config = dict(
    head_dim=32,
    vocab_size=4096,
    rope_theta=10000.0,
    bias='none',
    tie_word_embeddings=False,
    parallel_block=True,
    init_std_down=0.00344,
    final_lr_fraction=0.0,
    max_seq_len=512,
    doc_mask=True,
    train_tokens=228800000,
)
Each number is 128 + 24 x the weight over its row's rms, rounded and kept within 0 to 255. Layers, rows and columns count from 0. Numbers have three digits each. The size before them is the row's rms in percent of the matrix's.

# layer 11 MLP up, 704x256, rms 0.107, rows 84-100, columns 128-255
100:141140141085166150182155099107138116133117131118086137134126111134137123149139133154101128115137121095109119149139159066158134147104098133110105176160146138119136126169118125109161115123161137141152138134171143091095121145141141100116143103111101157120127139157152114134138139142092106095162125138111128139171132122117118165113142118132076112129099138121138088157173084152158165096138
100:121170117107107111115136103108085070125132116103125142123151120122123147136155100098103127089141157113144137132121142093102103159123093165172128130157141159168144135165095118152089135101180147157130103111105150167130156080162124145135125123121195106134130152101144093111093117172116153107123136153108119124172103140123084134103097105111141103105141125176150149122121129113131131159157
110:172097107128166109167195167150105186150107140092108136133110117120143124135126134149129139111127132145132099124175108123104099098147129122166166141170136100113113127148121110136155162093132125129161159141134122072171114070152137150115134133155115104139107124135116116118132118112151137086102113129118117136157135107104127102179128104149152143108155149089129117124167154114165107122087
103:146147112113159117126119119105142130139120076163153111118183113124163132112150142144149079142148111157134088093168109129104134086123190144117167137093087173150083100131179086100125110123165123120152145107172129172098145105154156104114137145094124104143104130141143159146101140138145115129158134100113111128111130125135114127163149180137171127126107161138164134102134134100158124176076
101:097113194152094098165171133134179155102107098080155133092130146128132116167157126112101080185159160116116135126098138185095125104154078103157119138129126165114120133162124124162132096113148092132152131142123110082109162130099131146119132123106131127160108132091109115131142106134120099147115170140095147148128155116166158130158141121150145150114155163124101164125135153078136159133148
102:122156127103094154159131122137130113158111177098114157148078116134123114116135131130154119128153111134136162138087131134133124150110158126143148097155143102142177077087126183094142134136139136111154113142099155133068162119132094113146076120115100123132111131177143110134077111137116118153191117116086134103116087102119120120114113151170131124103119109109113098124138122128149115130104
091:119122078089166138138100132107113144134132088109119160121116164115123121111116115167139170117160109113123122135112134128143184094141136084130092111091084139149145124122126132105128167145106111087146135097078118130121123105140120129152131121131148135077159132093142120144118163130106123151125123147139143168160119155166063154117122116100062140096116117168141111156115134146088145169098
100:117147045095189141124136156183109152128175103178112115121112098067106129154123095121125109086138099145117124094128152159118132162170124143149151136151114165139122137100172103124087061130129115138122139089155104146133140142109123131095104111115134129125096165102131104145122104134157138117103105127144133151125127105091106129197130121119117144121137132121132149075150127127103113137138
101:087086151117158101084132145132105064148148130134099173154102110125121172130091168117112157120133132155112109111133117149152117112101138111135169116131129155084064136174127117141138107140152150124093131093118091119144157146151147170148166170144126140145131130130160107150151102136131131147104097087127104100141138104161134141081118153129136165140140119069132088115106118159116157122129
098:147143148157159159095080092122129104159152161150151107099129118154133117131131129163149120114111122122152095136096101129142170083150125126142153146102109138129127121107120104124097131131109097155098173153089142103126097077135151203121158117116167127143118131140108117108109136147114103098097162112173157158166134140161148131154132116107106128167143145109151122144148127125148138119120
097:133085167106060126135144107123061126128111107115119083132153121145105117099136144147137130140131155119145127155155106117151129098125092144119140143141120126104121149140137138139135154177161095156121121129170166159158135092121138097171101145111159140138142140168091112136108125091113100127142151113142135115085130117104117100144092129107115136148097130180168125106112087110112101116108
100:182101116164127129143134104128100112139120102138120143119132142110073120180151146129127148162112119099133080101154118137142110138135098120125129156124105119141116175145132162106097088149112169134120156123079129108142136117144094096112121138119157100120103178117098102127158131088159126143075136137134087177116124140179133112088160115144138145156110176087170126104126130120120161149151
097:136140158155153109146143130095095110129124108125106159094119123082146157169106134135145124144124136120125142148112107114126102165109132123113145116105167146088138181100141083150109133115120065130146167113114091135146121131151132116098099128075076108112088140136066188111127088126158130139125125114107161086121124123143123084174157138128127150123097084137129103120120128162167138121095
101:122131099127121069110135179117101143129098153149135092144109136139136113137162156114139139139150138112160105087092150168174137116120119129144095122105110101137132096138106131132152160130127156152101123123111133124131132097115114138117166087160135131129122126152146122153133142159103142107104131136157107121129137132103102121152101098108136130157197098107171147087125108179107197142122
108:125153132106136132169139145162110163155143123108116153095124101114120164157153104130158148144145166124092105139097103076158136128128127086142154135131152140208152119155127091154114141138133161122144155117137170137116086131053143150119131138185096106077120120157124118134109161100120155111112159128121112138115093145099131105128167149112122143109116131149115108097122128167110131113148
100:120127094130108060117104154129171137151124138138144125158128114157142135134139161165111115091084131137127113153084110123161128156137123143130131151104134146130158138170113132177163158119158177157125098177145094120092121143117154117150104175151152147119153132101135137126183121092085122141153153135157138143141130138161108127140131143106133140125123140150101127120138113099190155107115
095:124114136103116152117149140154081162122150131107124124127112142144104141125147130139118157155151132175085173099134104175106144128105164117113115111135131137175130181064163086129119122128124108161174112153106152139125129136144071109158150123164093150124144142083170146174153145148128132075162114099130137183115120109171101113123150095089106128165097141128105116109149126127042119115108
# layer 11 MLP down (transposed), 704x256, rms 0.133, rows 84-100, columns 128-255
101:158118141135130103127121113099104116164114153154104096143143159140143126126141121156120095155114172153113124179146140089134240087153082127111124150153159154138111146092118128092162140094162147117146093167127115062118112148136103146161111123164084143108131113155090104133171154113140167143174131167149145134134135142124114162158135160131103135137137125097103105142142108130129149114097
099:137116139156108117126122120114080081059134143131137128131117111109126125128140134124112139116048112118108149112123162137129094123136109101139132134100064169130140121142172161081092133093087128139127152160170114109158164125147102149169116099090137114126134142101168093122141123151095149099160100142173130086098114179113079142122091116095113114108157122145154107133153106128156119137155
107:144135111099114123140119110154164163130073127125141104148082165131085108114120131136126119132151127091092121139137105144141118152129131146134143117171113123126154136142129118173189074104088130120126114178123156092092083114175093111126141159120146087118106091153157162131129101103132143136118104106134112112146143143146144146143065128095149124134107093110082144144105119084102083110129
103:113127094145136117123131139125119161149091095149115130127173094135094119118100115102100097193182120148113117138080141135112164092155133119094164106146138154141090128112107116111105170137094108128147114159123104130119126122091111092128118103158123073123133132110122151128206114062102137106141127108082156133112151070135103136113138137115131124141159132140124113146122131136126146152137
100:146126134125123092136163089152175154150138169102114160128077127086111131168127146134123119109119096147128159144135132145116198149126083148161142141147122147108139114154168109132020160179151102142096145118100104136089110173135137111112151133148149170125134119137124098124156092141144128152153155145111082130128164119139145100125201125137118133149105182136081119131118119141145162126117
096:126125172122092167132106174108069122097119158128106166113089159110117138131115126112105116090134118139107135104140111168144132155107140129128137100168107141120155166064129110101255127157132144116154152113148137142136123088094139128147121143101149130114097133157093147126092125138125135165122129138121154140116150123130116124136121149137121129104107162136122143138129129097177143139113
094:135114134153101114118140127094154106180129119114131120146084071128129176162161142107112114162116158097137131130113148123135132142120112142144110136123133145127131110144107144120210106106157132151092133127151163142113136130118136124149140137173135142074131087143097123089093120142144146120131144086118107106097127140118147108114140160141138121142127128089130165114151149113109164115112
098:123114116179116120120130063104160123120145135129131146078147131175144079119118143155097079126145124145111141107164114128133096108106151150120161138119132132115100079131093102135096195119128083166148109137097174141120091125166125149142113146097064113120126168112104077153101151131095091156129093106157068138147119124112143097151104095107161079159125106135128178124142115134117125131132
100:151084120126114108139166135126174118134135130159085140171132173117133127144134146078114124122133147106126187106112121146121109126091152129126144140129126137095076121183146160113121123131137111162145145102108115105151151143111099078121138127133150168135121071089139111149139122140114109134106092125173142103129101094158114138107101133125128110112169198124150094094114131105116149127143
099:088109130097144131101147156164065142127154161130148152129163116176096082149129081181126101151106089078124122132114148132095112158122138109162147097154117106153136154069136131067115124112136103160134133121141138161137135146176123108126115137110121139083151194117147138139107113094157128130146135130158117142154111157159113130162163146131085097073087106151117130118152163171147150162151
099:192107113132117154125125127159169108153157129115105128190109134116101152131128166142105145070132125090159116163181145118105081102136118111164182163146120141125085142106087097133163094147145150143134109121125131120117075133117106094142157125131124128084097125109141088113124132145127125117148134153100167121151121101175126124146115063154123107108140149124144112101132139101146139111142
102:091132104097129140152137103103132135143089160135081065178130117131176123137121117132145126127125140129096131154170111142138135114147124131188125087107185099130125087103115134136135117148132127160148113096138116151112181162135077122078116156134093112154129084141113109142135124150138161143070136169128126098129134197120163114093148124127151160127116127129135158108138101118125125079137
099:100123118125157140137138103107101158096119122118152126142130168118074119138127159108149131082134095142052085133107113110124097134137153106132159122166097141126182095136130148120112113144126079105143157098159152106141117133141085125192094138112129114124128141096105152097180119143166135157105123148079138152134141129168167126163130111131187108120112101150119122091120108134093124122134
101:104113150151108131137105131140156106113136138128140125076100134074134108133116121117142129123129117142187142102109118145150119125167087125147119113126076169103151077117157121124153099115121100113077125190158123154147140138119166155173095131166092087120094127094145153134140110130100140137155132144138151123113083118175127115145120128142116127088141156105153098126126091116150088105126
098:152121139154104173163111107144122101150164141088124103085143169142075134103135133090104080160139168105118121115156110099115171106126118120112150118135116154132190137152118123162119134130147127161118134149112117160148136178102128167136113104141081114095123129141125147128109119136105133124146124119084118128134104118114140120140168107151110134145147108150116113141141127113135140136138
102:110100158113121092115106134177119165154124128104084107146110108091156128150097134149151176122126152174118137141136158136160087102091106139129090127128124090124105169179107126105097129155077121111137117096136142081127106095167150121127100108117128108139127108111152137128160129130147130111089142116113133129153149125115140116122097115104100179123124139121067104101124146084145094136108
099:112091092143112152142107119132118140127070142076133167154135175139124154102135157130168149150147116145142115139124108127115118099174172126097116154188114159131132138098107117140097150095132138059144115183147100088117096127135098142114125154153131174135154134139127118169131126110108136142156112163092137159127084153088105106159142127126116107141162152145141125130118106146141097125148
# layer 11 MLP gate, 704x256, rms 0.102, rows 85-101, columns 128-255
100:093064140099162156109114117098170145212119161153088085137102128111121166144100119134123103137134115154115157120112117183173134158131121143136109105139109138085094113129164105137146112160123151131108124130122107126139124130139120136118097134136114108150114142130123118141088119154188159126109112108136131133132161079129129150149093118111138126155069140137134089126144158148142155114117
108:164148133115140145096113133121131148126138156108123136138118108110114122144085058084158172147128137095120100120152099115150143119100187091114162159152107114172112115118124120123137129093164113126124113133143141108168127162163111134084091151106127101095100098121133082129146079147126134147106102085122156093138149158158145143146058191147096135078140139114103085142125132123170130144136
100:125103112112158137151125103143103140125140183113138171107138100111102126139123122110075136120063184152127116081134141143139102084147115093107134132114148109139143145164126124106123136112134100122147134129106108086130098101069175138135141105087115140120104122122151165101128111156104164115112105108149118171131108172183149099130105146095129147148081152071095120101118160184168139104103
098:088129112132142125126123130164096115114157133147135156163128096149141128144128117116093113138107062097107119134136048117124089122151134157124147140110123109116101133110133118172091159136156115132161172129140164109150109118137130176121150175100129124137129124162150122132098151102131169109158098116093130110122142169128106144096122099143163086105124121078152106140155101140143142122143
101:140128125147147092069097180106130137110134114148133089139139125116096115122144142134145177130086121142125126116121104123127137115126142144104102129116097129137091144149164082156096128103080111145142100086126111107161108153124124152146182114106120161109120149153116127120140162100102152102124135095122107101145159139121144115125128121110132158138145143173163159140164095147130076105167
096:106143113158115151121170125130118132101124162144120087117099113152141122091104126145114146102074103136088136168118099096123147190137137143113117119138198155181146127126142134107085105099094075132078139124105122087120131150170095107106102155102099137148089090154130123137139121104161104096132116080149136135114090079095144117129138140109112109143112135077106103109145139149143120114138
105:094108144163120125127125138132131164119151169100111126115123123103163145115114077114161126124092135175137105177101105100113150080149096086161108119121126126138126142114105159150092135123128120113122139113157153159148163108173114157113105141096124128134143118103109072123101143133108127080155122128101107129095122190143115119174134102152117169131159133084083145105123142132115175164130
100:164133158114128174141157124101157099106121098110139143144127141128141118129150159137136132116096104084089100149110111125156153089144119127145165139154170132107103156116138143144115128139138168078108104078142115147117156181126139092174143165124127150137154135095115150125100133108090125118158118107131081148139134156113138169132159116166105161118103152132141101160145149120130141141158
096:153121127132117142094158113071171095187122098125103136159137121124170164121135156146125124132169144101118134117132159166157102148122180145101092172142095118127123122149103086132144094147097126129085106097169098093174137136194101060133119147109116104158126111104131110134123168125140127141147112120123126114102164163164134151148118122108143104103113121129093128180111123176132150103141
098:164136124082079127143175158137141124105119140123109085114102148100147109146128142114130081136138147114093160136131152124104118134178125102141106158122115093120130159128120126129117163185156141109110090108149150116106161131112137142078116112100118120138128104126158096084140144123143128112165140105141153145162161155137123113179141150106070154142172151140110108143133132127122153137133
098:140134098111097117132135129132142172116129091121141162180106147143126103128203138129131082129109099120107111147147148133168102123166105134114128112108132127135141101125088115119126142125102095084123141135126163114132107153170106131139142134151119148149132136178149128119150151093130104155144117126161089126152104133108117114168102142122167102140124101163194162146121148141174182091138
098:123130111139120113152111172131138113123156089165095126133114090149145109128119109096139145128118132120156099154144162122181141116099101144147087136143082094074134137151181143144150143132151095119140059151120095146084131143097109133124117129107131164134143116160112144135126107117118136159114154150095118109098126143130115130131143105138134139146122102171118107177073117131124120196117
105:115150139158142153111129098135155125067138110141138141167129153166151134166098125140122124113109132105100151116117095170128102127174140133129119121143134123118128108155134095146131148117098084090136144115132104108152130136143117092102085174078102063127114147149120155142158191143163128110114111133166141167146142152153153112125171100141110107120112179177111144085146123113151147171125
111:095163159112140128111173132140066154131143188138146131143115113135099128141160093119183177101112141123129086156116124118132090102112094126149157117153150154141128116098137122139135150129172182161189102107113141135152102143088146118146174158144068148159138127145086110165121103148083153133140125103088123117138132161103105084110141119117117092118140170168130098124103117110143131157179
105:101155146130113099146091079113122157140143104106104141096147143130120124166137139095111171103175153167112125131133131115104160172145132184104138125175155110145128179127114175126140152135103142119142112116123124142106123123128138115122158151163170128112183100153093156137138159154171133086152171148086092138168105102133142109131090123087142153148135144160133137141103115123146108095155
095:127131085145204132105103139149119131123122145117152085123151083095114150047141106113154148119107181070126144166169128151135093164146168160152131109134119118141131167145088147161110153175136118115155074146150097119135184101123134107087148154129110128123089134136121115116115158155094126130141119124114110126119147107104095116093128097135103165169079132164141177123135120077155107114124
102:147174119135140123105121142131170151156079116124169103106093128152123109171152118079114139117158111150112174103097085100132184143101148141153101122171140114128112147142146121131098144155121081138099121133162131181124149140117156178144137141095130133124129133117161097121156144142163117136114138135120141147135113139117127099117131103111062148104131137099119117133146135140108110150166